Weights of a small GPT-style language model, trained from scratch on English Wikipedia.
Size: 14 layers, width 64, 2 heads of 32, MLP 128 SwiGLU, vocabulary 8192, 1.62M parameters.
Architecture: RMSNorm before each block, no biases in attention or MLP, untied embeddings.
Training: a variant of Adam for these matrices, 11324 steps.
Each number is 128 + 32 x the weight over the matrix's rms, rounded and kept within 0 to 255. Layers, rows and columns count from 0. Numbers have three digits each.

# layer 5 MLP gate, 128x64, rms 0.16, rows 0-127, columns 0-63
164100124072133101141091126115092159148193165164169149123146153157122169111142141145088121136181059095084120108135136104149123126151113090140121138150185122174133128136129131104156166128086196
079119140125091143112136148114173141151081108187122111145112150166089096151196151081091120114138146137052192194140109090121131129126128148103138164145146113120142077105180088127103170045113164
149134141115154152064186109114103095136127129100119123155149145164130163134113198112105112089184110138136098091110181178092132079136120108081157121121111152105154119131113140172113079149099110
114175124128128080027114126117072105142152129101085132105119124065103107085125139161103065151166184127174110112131155128091107131109116169208058139081169111117137135115113128127199117127105115
130100148097169126151108134088096074137118115065092162168126119130118173121135130173200126092171151109107145095200167195136113115176178098100136112158163093149139105124148132161166092213162145
115123135112087165138151153140135107126130159090148141116142134125130143154156137099161125130115121091110093123139121102111106125137117136137129104143085137092116138138110092137137142105122104
129135084102191151078170089092132099108149133132108047118153136093188139109123095170109122180138138126121132173112099184053106180121146073100130195130131149150136156141145123152108100102159140
181185133063121115190102193163089100148119109181156111144127145149136105150118116148086130168114129069061150117099103116149126128150116122109155148096156161110120086109152144146092160102123162
163122109139160118107094102142133151124167152117132140072119080060166136063147109171121132127110119124103180193106089120122150098116128183118093112162152131123138171121126181121125118114128163
063105120169079081172101160103168183069135082174099185137119179159119134124127180110131102129116087186142149123124096117166134115191103121119089113173129088106131074173129136145108145151126121
107135145139102125134109125132110112143117151151142102116117133123155138099091136147152109114110119195132142166120174112124128154088146135150148115114101154128153146143112108098160114145121169
159115151113115112183119137090079054117094077112136133066120099129119131114094103160132073084098107059094179136110129103123159147116112067171108082151097136150118172129132187082112088163192155
084109141190077147127172145143106200120157092129139157054075172158170124142109167163080097100145155115120165193114090105163192168074198134160111115122149075096079088151135175125133118136159148
156123137179127119088121145089119194116137122124119143106139113163095168148071095121062136126098171175138159135058074148151136146132159140103106097166135124117113087171121141106144094129125183
050132125081148125130174158170166180158101113137151121089133140115109163154110141102152091157134112114122158156207092142181121121053147119156111168143180104088117123136128169110122152133168169
102174116146100141104135175091145176125158146159155066090121131131134078106196073082082131134114161157114129123120156150132104088137075082065098139130116105149082152120135147131117184111140069
149109125194130081133126095137110103116136136183119124082111157135145147159141128137130136148081165123123140118126116110183135141090125127137111172099110067104115141105046103167104102162179134
092134105212082106129112140164129115149126081204155166112152171154109102141181156082105129171107100168090108178148125113087097168136090187119180081104124134057190118113093126144110124105110146
128152082124122157174176144129122129168143122155153164129118173127115148138127189108111174158109080145105168190124144119127133100134070109090156128158132112122175150099120155120136183068106145
088171188124107111162144134116187082082145104157068155142124151190146122123165071098104131099095076193136124111067086094171202150150120110148107111109118068101145055146092148141130133116159142
164143151125124165109153110161041087156163156136063126076150164188090100129102159124093113105183118102135091108184131101129096126169139077122146118165131146142150138082130175132123135191092155
123184095169133120093131153089163144148146178169088110104142161175171113143153162089091143119114141113062156131118076117211163111137126141070125192082165129191142087123099156101115091162125149
107124097134115090141103164132140124103184125157131151131157141105087133153100135146144166161103145159128108133184144136080132118129127181116189091115126139098118168113156168128093093107183145
139204123134148148111046191091178092137164181155118113132166116170100112129122097141065116139099097119137109095091102161233128168138166093138140048049071114093118124187070171115100068155137213
134110129125099126112112149123107123138143155147102150128149103116127154115145129128131110117127149125119106114127128118149135110152130112107135157123131134109118119143110140107111147127100130
137151130130135105119151116104148094121158141123114165086108130131121119130105125115135147138128075101122115125138155116163130139086142150117134143103144133159130112155136130121117145122091148
095161136112115094102137153128129200158154138140134135111170135112141131136135160114091110123103138095075115141118074141125152096141131124101118143146123151140115100083125103119138140108119190
143120124107130113108137133115117152102114134126093109144146152087129127127117116112160139131109114116140101106116113136163106143107121122181116130080173080134119124106112105155140139172145124
152166109174146097148148156149160106116131073118169164134110168161159127134145078101153138144102133101077124056096065098139123067097102129092110168099098110143110107101187134115112136074136107
142154130117177136144104138067067183111199164117091087084108111110126079119136113195184123068113086100163101079083152105086120145139132138162076157129065153149131137135114147089191130139133140
150116128137111173135144080140135081149141211161087151093157127155090086119160140121079107168120105081093134195092119153119140190133152175171110088126139124118146135085083182098139114174162141
105124128145123140045130103166134127108188154163104105127142168139098166122123138152087123117141117126090136145130137160088146080166126168091117137134078132157106071104153117149110118114138139
139112078170123142106117125127046119127141115135111104086160185203129120096189116133092129151147115127094047164152130082105068182108157158183074141131104151107143137133099141070118131166080145
132103101079107102158155071123115155152116132188100126048117084131151136047160062167128184098110107099143071140128127134121089093108172121145133123138133163151203105146119154145104153166097186
110173184068162151118137176131181084086116146080123104125119144113142144132205087098125000164085164163124163130147047094152109121139098176139096094140089119223101114102072156099208206133161114
201112060131105073115107138122144086108141092157123093197142138107150158079176161097108159147124129120082105116083150163152099139159109129126156155150165163156137149123125126155129190099142067
072089095130198111131162124136104234107180157083127203100094106146132099108193116137117157108181121076072132157144148116149105148157120169157107158071123111134069072085160137117164172255118102
096074110169100109161119138175101109113147090150127110091117126164107083167155105147090129100107128188204105114101141069151123106125131141149102123125101134145141155138135101096106132162151151
154140136098113134162112172158164122156133107161134144136124180191090157115149131095090161157110068136126089082192142118104146109082093141102144136094123173128139149121144139164144177176103151
125100119117127111120144142134130111131149158164103118103117106134133117077148144158111123111151086140109122153122105147106099176120159168154156137143131126104161126141068137137134143141134155
139106160109156174124112154122131140092116112122161117122137159123114091102136124140107153152101093162178107135147163086166125122075134064140173145089118136150103116124174091141116125102080101
132107106129149185167178084112132121120168145126081180114096108183070192115123137088158145099105095161163132130115100054126143152156106110161152119119103138140140105112120187090143082132141149
152145101144125056143124111104164119134139087150148106100137157173109146087119129095117107123106101112085101162120097097137130168099129089176119118126063113125105128110116105131103199135128142
130105111107089113146127131099102098169102087161087169109112153187092134159134079131130109122095111138116174076125102132072123157139105145155159151095153159176146127142112152121121105106128174
141099109147132091130089186098110096137137089120122156077150088097076142135134169070114109142064096133119146125110149101109182078065088105113129164154154202132123129039041170110060119126127175
105103146128106182142142100117124121160056079085167130066115177098110108131164114135086057148137119151166151114166104132141098088139151061127147090159127136090097088101120129147182138163121134
211144116126119119117146125151086174107142147124120169160184112149150119105152100048180117160132074147115116170099147159123126091091135104145126068177143174158122113113099184151133121130085105
166207129146177107104129119160179129111153139079177144118138103041177148107149116129146152114086097107110161148104125104135153108128178156161103137148133132150095140076104070144137103112159100
154124120158123094141126150145122148133101151195140067142113070144112111121140108144140112115134109141118154127110103115096130166165109135151117133112117134129145140158112117093120123108140170
074144150109071140117171157138126091137135185124106111106137128153119117189184145150129067096159092106075119122148166090142129184181126100205108112098125132166158119119140153145127134174165187
148138080089102116171127137139153117122152071108118127153100165131117045072165131124107142122123146120147177218141131144140089125125097155121165117135095159145172168130143183131115118141123154
095199170147170072150141095093158116101187105143138079113161105148134151128128105134167081084099187179089108165052134146125167143172110106152113178128164140157133090108112159130119133142165130
118079139107100086154149181163162081144108096149126169150116156102094156152139104076112146106071161136101127147132126127128137132111110118115163105109118126075181146145077108201057139092119122
107178127082183114130154126063126160091135172069125166120095119114100112083141125120171081069186127134150151146053113127144165133170133124113099115132160079130086081119088110126134144159188133
134161126095069069109122162184202151219145024147196156183128160132173137178128214114070124179028076157093210143098141097124132087088165096069092121125111117141186071019114154147139195097108051
108139087118114119139107132196129105121145117139116097137159135134124130115118106181111128146094104163165157143086125133066097136107140133095090135089068096107114120181121114174095193166113141
141139188122174189134112155123118137118144156146189058147082155108100110057157107137121094141154094134146129096133140130067122107121159121118106189114132104077098086116142124130209126115097132
096169122096116102114106104083116144069072142159061117114110154145121136102141078092101137139157097127071119126150119076113159108145134137096118123101161178075138094114109156123159090124190105
101104156135129161192146122125131185097187126152145132126138132171136132075157110173103110132162107141120112089133136085081143062123193126139121144119077151173090107132116128125126120147122102
143124189081120092143118148068143143143160171071117122109119105124117087107167134134162128119131133126175144084092120163127090123195177129105100213082124093123089099159076121131117126221100106
179105114068151188186126145119105189162144140133122089137147081136072108095068080170181097111180095078172133070088149120137196096071157079092056126119119184102149037146123134087174147194129188
099061092102111116150188167153127149097135097127134148096140147121148139124160153180081046139167098153146125184142137137104123131167080102118119131141172152135164108109113120152119151154085162
192138186121113169092084133156124218107107122129083140108100159170136116094123132086100137133146135189198106106131175090132105103121089108125131168137125146112144117085134092085118121155125056
124076104155097074126159143148107087169139140137151059118129138110080078079174046200095134122109125102107099174122173136156130100172134133164140068113147138136129171138162156177131150121168124
101147173123171098168127088128101187087142143086119108103086142116093090134146133120127082071215106136167111091132143109134098138135072087108085129204134102129127155118119117073118129191139111
145151099166126116092092124143103141125131157184084155095116177170084126058100122111114089169110107140120105091188121131098133116172126149163123126144141127195175141118100117105075152177108094
138213154118141138159146154139152129092139105109110096175151187118105163121141153127175139092122134114117179104067075154145124068189031125103117155131123114183066101114212122102096165143181109
128089180096190117142092132124166170095173167088088131085133088090148137172134129164108144133106067087179139140147122138158078131144140148214072133181137146151060086120119050075171236178128160
153109162136126140147095128028094152120141121116093123120142118141159119101092126154128115119151139154123168142095106122123079136093142144176143112172139140158105122098144118080110131164161166
067087173125095127148146121125133096092151102068114127132110161059112126170193109169129071151157126114239066146120105135102159165149120105109087128089095094087090066210085164130190113170118104
118086070117157143152060130065161178113149107142077119119138195117109079094125038063145124114149062167169135123122090132159132123130068091162098057130091097117127109132111139109119151164101169
168146148139112114177119189137116129098156089140069150152129062147054119105093085160074152087134092133157112113089141098145136136139142209169071135172132138163161171171103142079156139157157136
117093134095200114117095077079121176071141111138106108091128129120103133025183116092177074125131082128151183096103093119177096150154123102149083165140163112148124164077153171124155137162150120
149153167089168144155156168129127123141150170053204169122084120096116119140149133130150099092117130095173110147112097170154155162187156125149069094169149171138085154150114143082150164183097083
137108097133124124163167145048178154090172064137108151147149133120106137140195125027113147104132110170108133158083110045111202143117096110027090163101160114124108122137167172122048143161181117
140152156118099113179180125157147191122140140117136153142089105112141095111103133146145098107130034124086081118109135128139158163116115141101109134137190157119102128117181100129104139098094105
118151120120164139113154119152172161110073108121083103066162165122161144109197072113191046113144142173149170208136128136135093093061134168151119081143117185126107137126160087126128153125142135
123108099101162148127115173142145157121149152128153140151110131159193104114146144096130151111173113085117160083129133125136111156153105127110127145152107145166093130068171131094133132142111122
147143139153195073129070168123085167131133158107081071144079106153138160157158118106130138174126117130123141139107131103235116127189071096136071109173134112136103116117069140065172135111118126
109099110100182124127135100065109164090156140126109084123080116167129120117164136126135122110172084137152113100141161150092133137225127109167072139142187142116130138118170094153165098175111128
217131101098139127104112163118087102081064110115134111150126167168130168151139100139177091150112118124141102131124087143088132103126165075114087105126089168173125075159106187098149184095091105
087137109123167175079092105083145119106181118131094119079166158166161177074110186081147121083156142180145144117151136167113155077143175205082135096090076074100124145134158142135127110148140105
147143122164150113121124080129105150161107126135139087114112123142110142156134112149155113094121162133165116160079125120093122107121133119154121095099156159117101125114105107119124140096129167
110173112117132071078044085108102164071135200149099080027083096200173146157087128178137101108181149132122148135043076149121133126099110105160094134137156072178128139175157127037165165164124118
160115173159125125179146166164104129127180140052129148134119100174127160108124103115115060153120097116130151192097099116160144099095137102139129096189090116120117085145114157056159150140144113
094098098174119134126138089098123136137219093154120181084140127168156112115121135102039147135097135123139145127090085102119131176142095113107119112151159122187175081096161086098092107146144130
116132078182130104165084149168165131173107155128110119136109218123121131164139088122061112130147112121175178105123128130109107132082215100095099140087053116152128078059059189134100123072121208
178171078094110101178131150109175137083131119164151160056120119126099154114088164066089130160102114123170171097078077099095117130076109117102144101082170143099133135134171148143111122137159130
175144124170072115095164201188107152159138134190146139120145162232148107160102112140183113166141133158073141092143133074168187122124148110087137116120123164109141106088142110129078111080086147
116165125106124128113101131134143161130122121167107172162151137144145183146113085083096128109192146140114104124155130164146143137230100140139093150160147175129165126155139140126113132149086155
111119163028181049180106191108067154066160202075100091124087116140170120173107211139151160108168095086130146101053000067160062135157042132157000163129104085227121154190171173043113174138104106
129159123131110123145116083072092187058107106055127095126125146154142141108073113108068053159186095181061047078068144100130070147178159104138111049181113058168116143115159113022089101134228155
103146196138131120127168151187101118144155138098195133112095140136127102116141148165149083104159085104151142114108155085152140178117126159089118148214130103108179047088124098095177099176097127
120164117093158118066152124069108102145132201042086115084155080063138151086106138186119111166091141071160089175124159167137148113156198123127114079131147055066156125151114133163155101165132160
101152114110146121106110158061116117079160114189064130135180131186078099162082133197152161125143069178155128130143139183165108179120103220154116167134111086171115116097112113114069104122102184
173179142100130101197126120125155126083131124080162185210124136102140143146131088133126167144151087109063088129110129097199136200136106182164105114151138118113128118119124096142135102135094065
147119118128157174126096151093115127140124167147109127090134084134112118150174085115123167079124041148138101105103127123165157148134106148129143076082206151114122139033039195071091144197156109
192115085099164121095132122117130122183099150133119103112198125158158147105101006129145136162123112117109138119141144149144149109136116127087156099085095099076187093096092198144131130132125145
138105088170081131156148130135077089173091169142119170132094162124176106140134148164129102135105108099034122163133080073102099116073099146133141141131142124133123126151115171073122144040086126
101131092114130111124103134117116148085157118109138113100103163134170167129156152114075126130180086144162131095082075126106093168148077170161088144145076111226137142167103106045212159131119186
119147057146080142143152176093172123192099091189137156155137176142117185128145174107163134116053179130130199168159137114118163132133102150088167159098101133135174123118128106144098122111140181
108100179125080141096150071101112114140026185097134127156130161102136132119184114152143103081158169054107120079239148148103120092175153101160092149180126150119143118110175070153124160222212101
167150107167097125150143159129174123183149136177138123143146148156128156154163105125128121175039122130133119164190130152092147118082104121141188163129124147110146117098191159140056195064148149
139177148153146113123146078149132147104132106095135131134073108106181128166136128182187102136134127128110202160112133119078171131129127109135078092140181120157088177131118122128124120109153119
113156172159191139176128188119100136136149057101135132128177093120121105077145130145121131117147086080205093128092104125130144104111129181052113133141114142077129094125139081118142103139125134
092114186108099120101181179130148147132128081135168127198131129161086114169102108119068134152112099149145138195101158119173183126171129139096139120102079138104192169087135151144154146108048133
171188158047127155176120125148142128073153170042108099144150194098194122145123143104132133118118125115131150125134118055145169130182164138144106073128142097144057094110102159114175149140132152
137113078072146094098144102149097190108144055186113170113116114170050133113086144139166115095109082115166188031129150157108128133117178143093160104110138120139130177179181142152149143143176151
101136120126113063160112129080142168110186156188086103109150107118108071079135204107096124085111182129106059103142151162071178186140060073059119162086107125062123072106158096129115148118167104
087111190134170113144139143144183108036089059112094173164121074063119133118103083070179142102058111248149133122115147177161171079181179169196126184069088102078158109093055138178067081139100124
127101180108103140164132138137181170198083104151178097131130108120152150096168168087148097142104118090067216091093173064155133164123165132137103063121157169114169092128104106149131132108133059
158170139080104169068140173127144121102119118112155121118087154109095113133115103103073130094044105135087170177154096164124112155070138131139149153085145164120153098162141155111151132107126118
171158063096184077142187185102141103179169062192074020079106087156136146104126182165070151127108126169146117160158062166177130057134126056068105119135146156091089161136124183147147133126078097
126133163175161140135125155108102178102136110176127123107162114164174180196122161156119107103101121135133097143065052147126126158119121128080117109130141146115117100166099140099113099077148208
091152135126109128164154141123132106146134145147119123148134114137107139149126104122126126116115152127154172119107123132161130138124132110083146111098119144097136111153114136121101103114134109
110129080161124079144102126174111088107139032123055098131099145108108125116127100123088134146104125131113111129084141154089140125140128167148098116115159080086125091158101140145116139156135093
126078086166111087122182142146134131071167147133096094099126128118111111080172154117133101118101082118096120136108103106127125112092141119173137166178140148121185150089084139182126158121134137
078145122135108144159167144196135148149135089175130154126157138085107132101146140196106102197114124135086097164119129099154138161138079155111140112118120173069133115141165157110092121122060117
184116171092095178251160160153096173060163157056116147095126140077157119135129101106172080162146066145149104118132065127137098106229089131151012114215121102148043099138139193082178165209115119
054126123099127104167127167149132083123104112093169148133133101097184136115141145154125123102129164143087141086106135069153097199116160123090115144144131062098112105190105106133102124141140134
119157120155070129135195200148183108167147098223169118120138194160089153109123175153167155168114091106081107120181124099125170189116141163036127124163095150095162080127149111155094167077121153
133108136110162125103079100108087176105154136118136141086172083105141136131105168185123162170199101127128084102117168146092185126112175108112156169101142151110077108112127189100097107156121119
165101104111168093164072066109091195107141138156077154138089090123122084088106114042125103093145087117144107133129110140159122140081151112116087104175163137231146053162139116108178157170120167
115129161115161092119116162137155093148115162085084112173141188051093133163132126114143113117052094132153133163131056069129124118149111089135104111149086159151173111195144165176182204105068094
099106206117165107105158108154107141139153109120185150149136135105141123148176114137091121191100061086121108148119143107154143149188099125155074089151084145163131145181178080085163191175124088
109142157079167105094151085078131138130153141125132097209108089142130141096100129143145128103182097064129096106121115138114136119213106126107129099161139143111133124156113144140146097168121133
164157158140139107138110115136122122133154156135174151148113096124165152151102119154115157137102092105093139146136126106145102139168115133152142126115130148141128152052143090127136138113114173
186046065195121126132145156142085154152161109207097170113104139149081098136180151068134140106120099127113092160163123052078094146107084176143122167127087122113161109116090151141098171119127171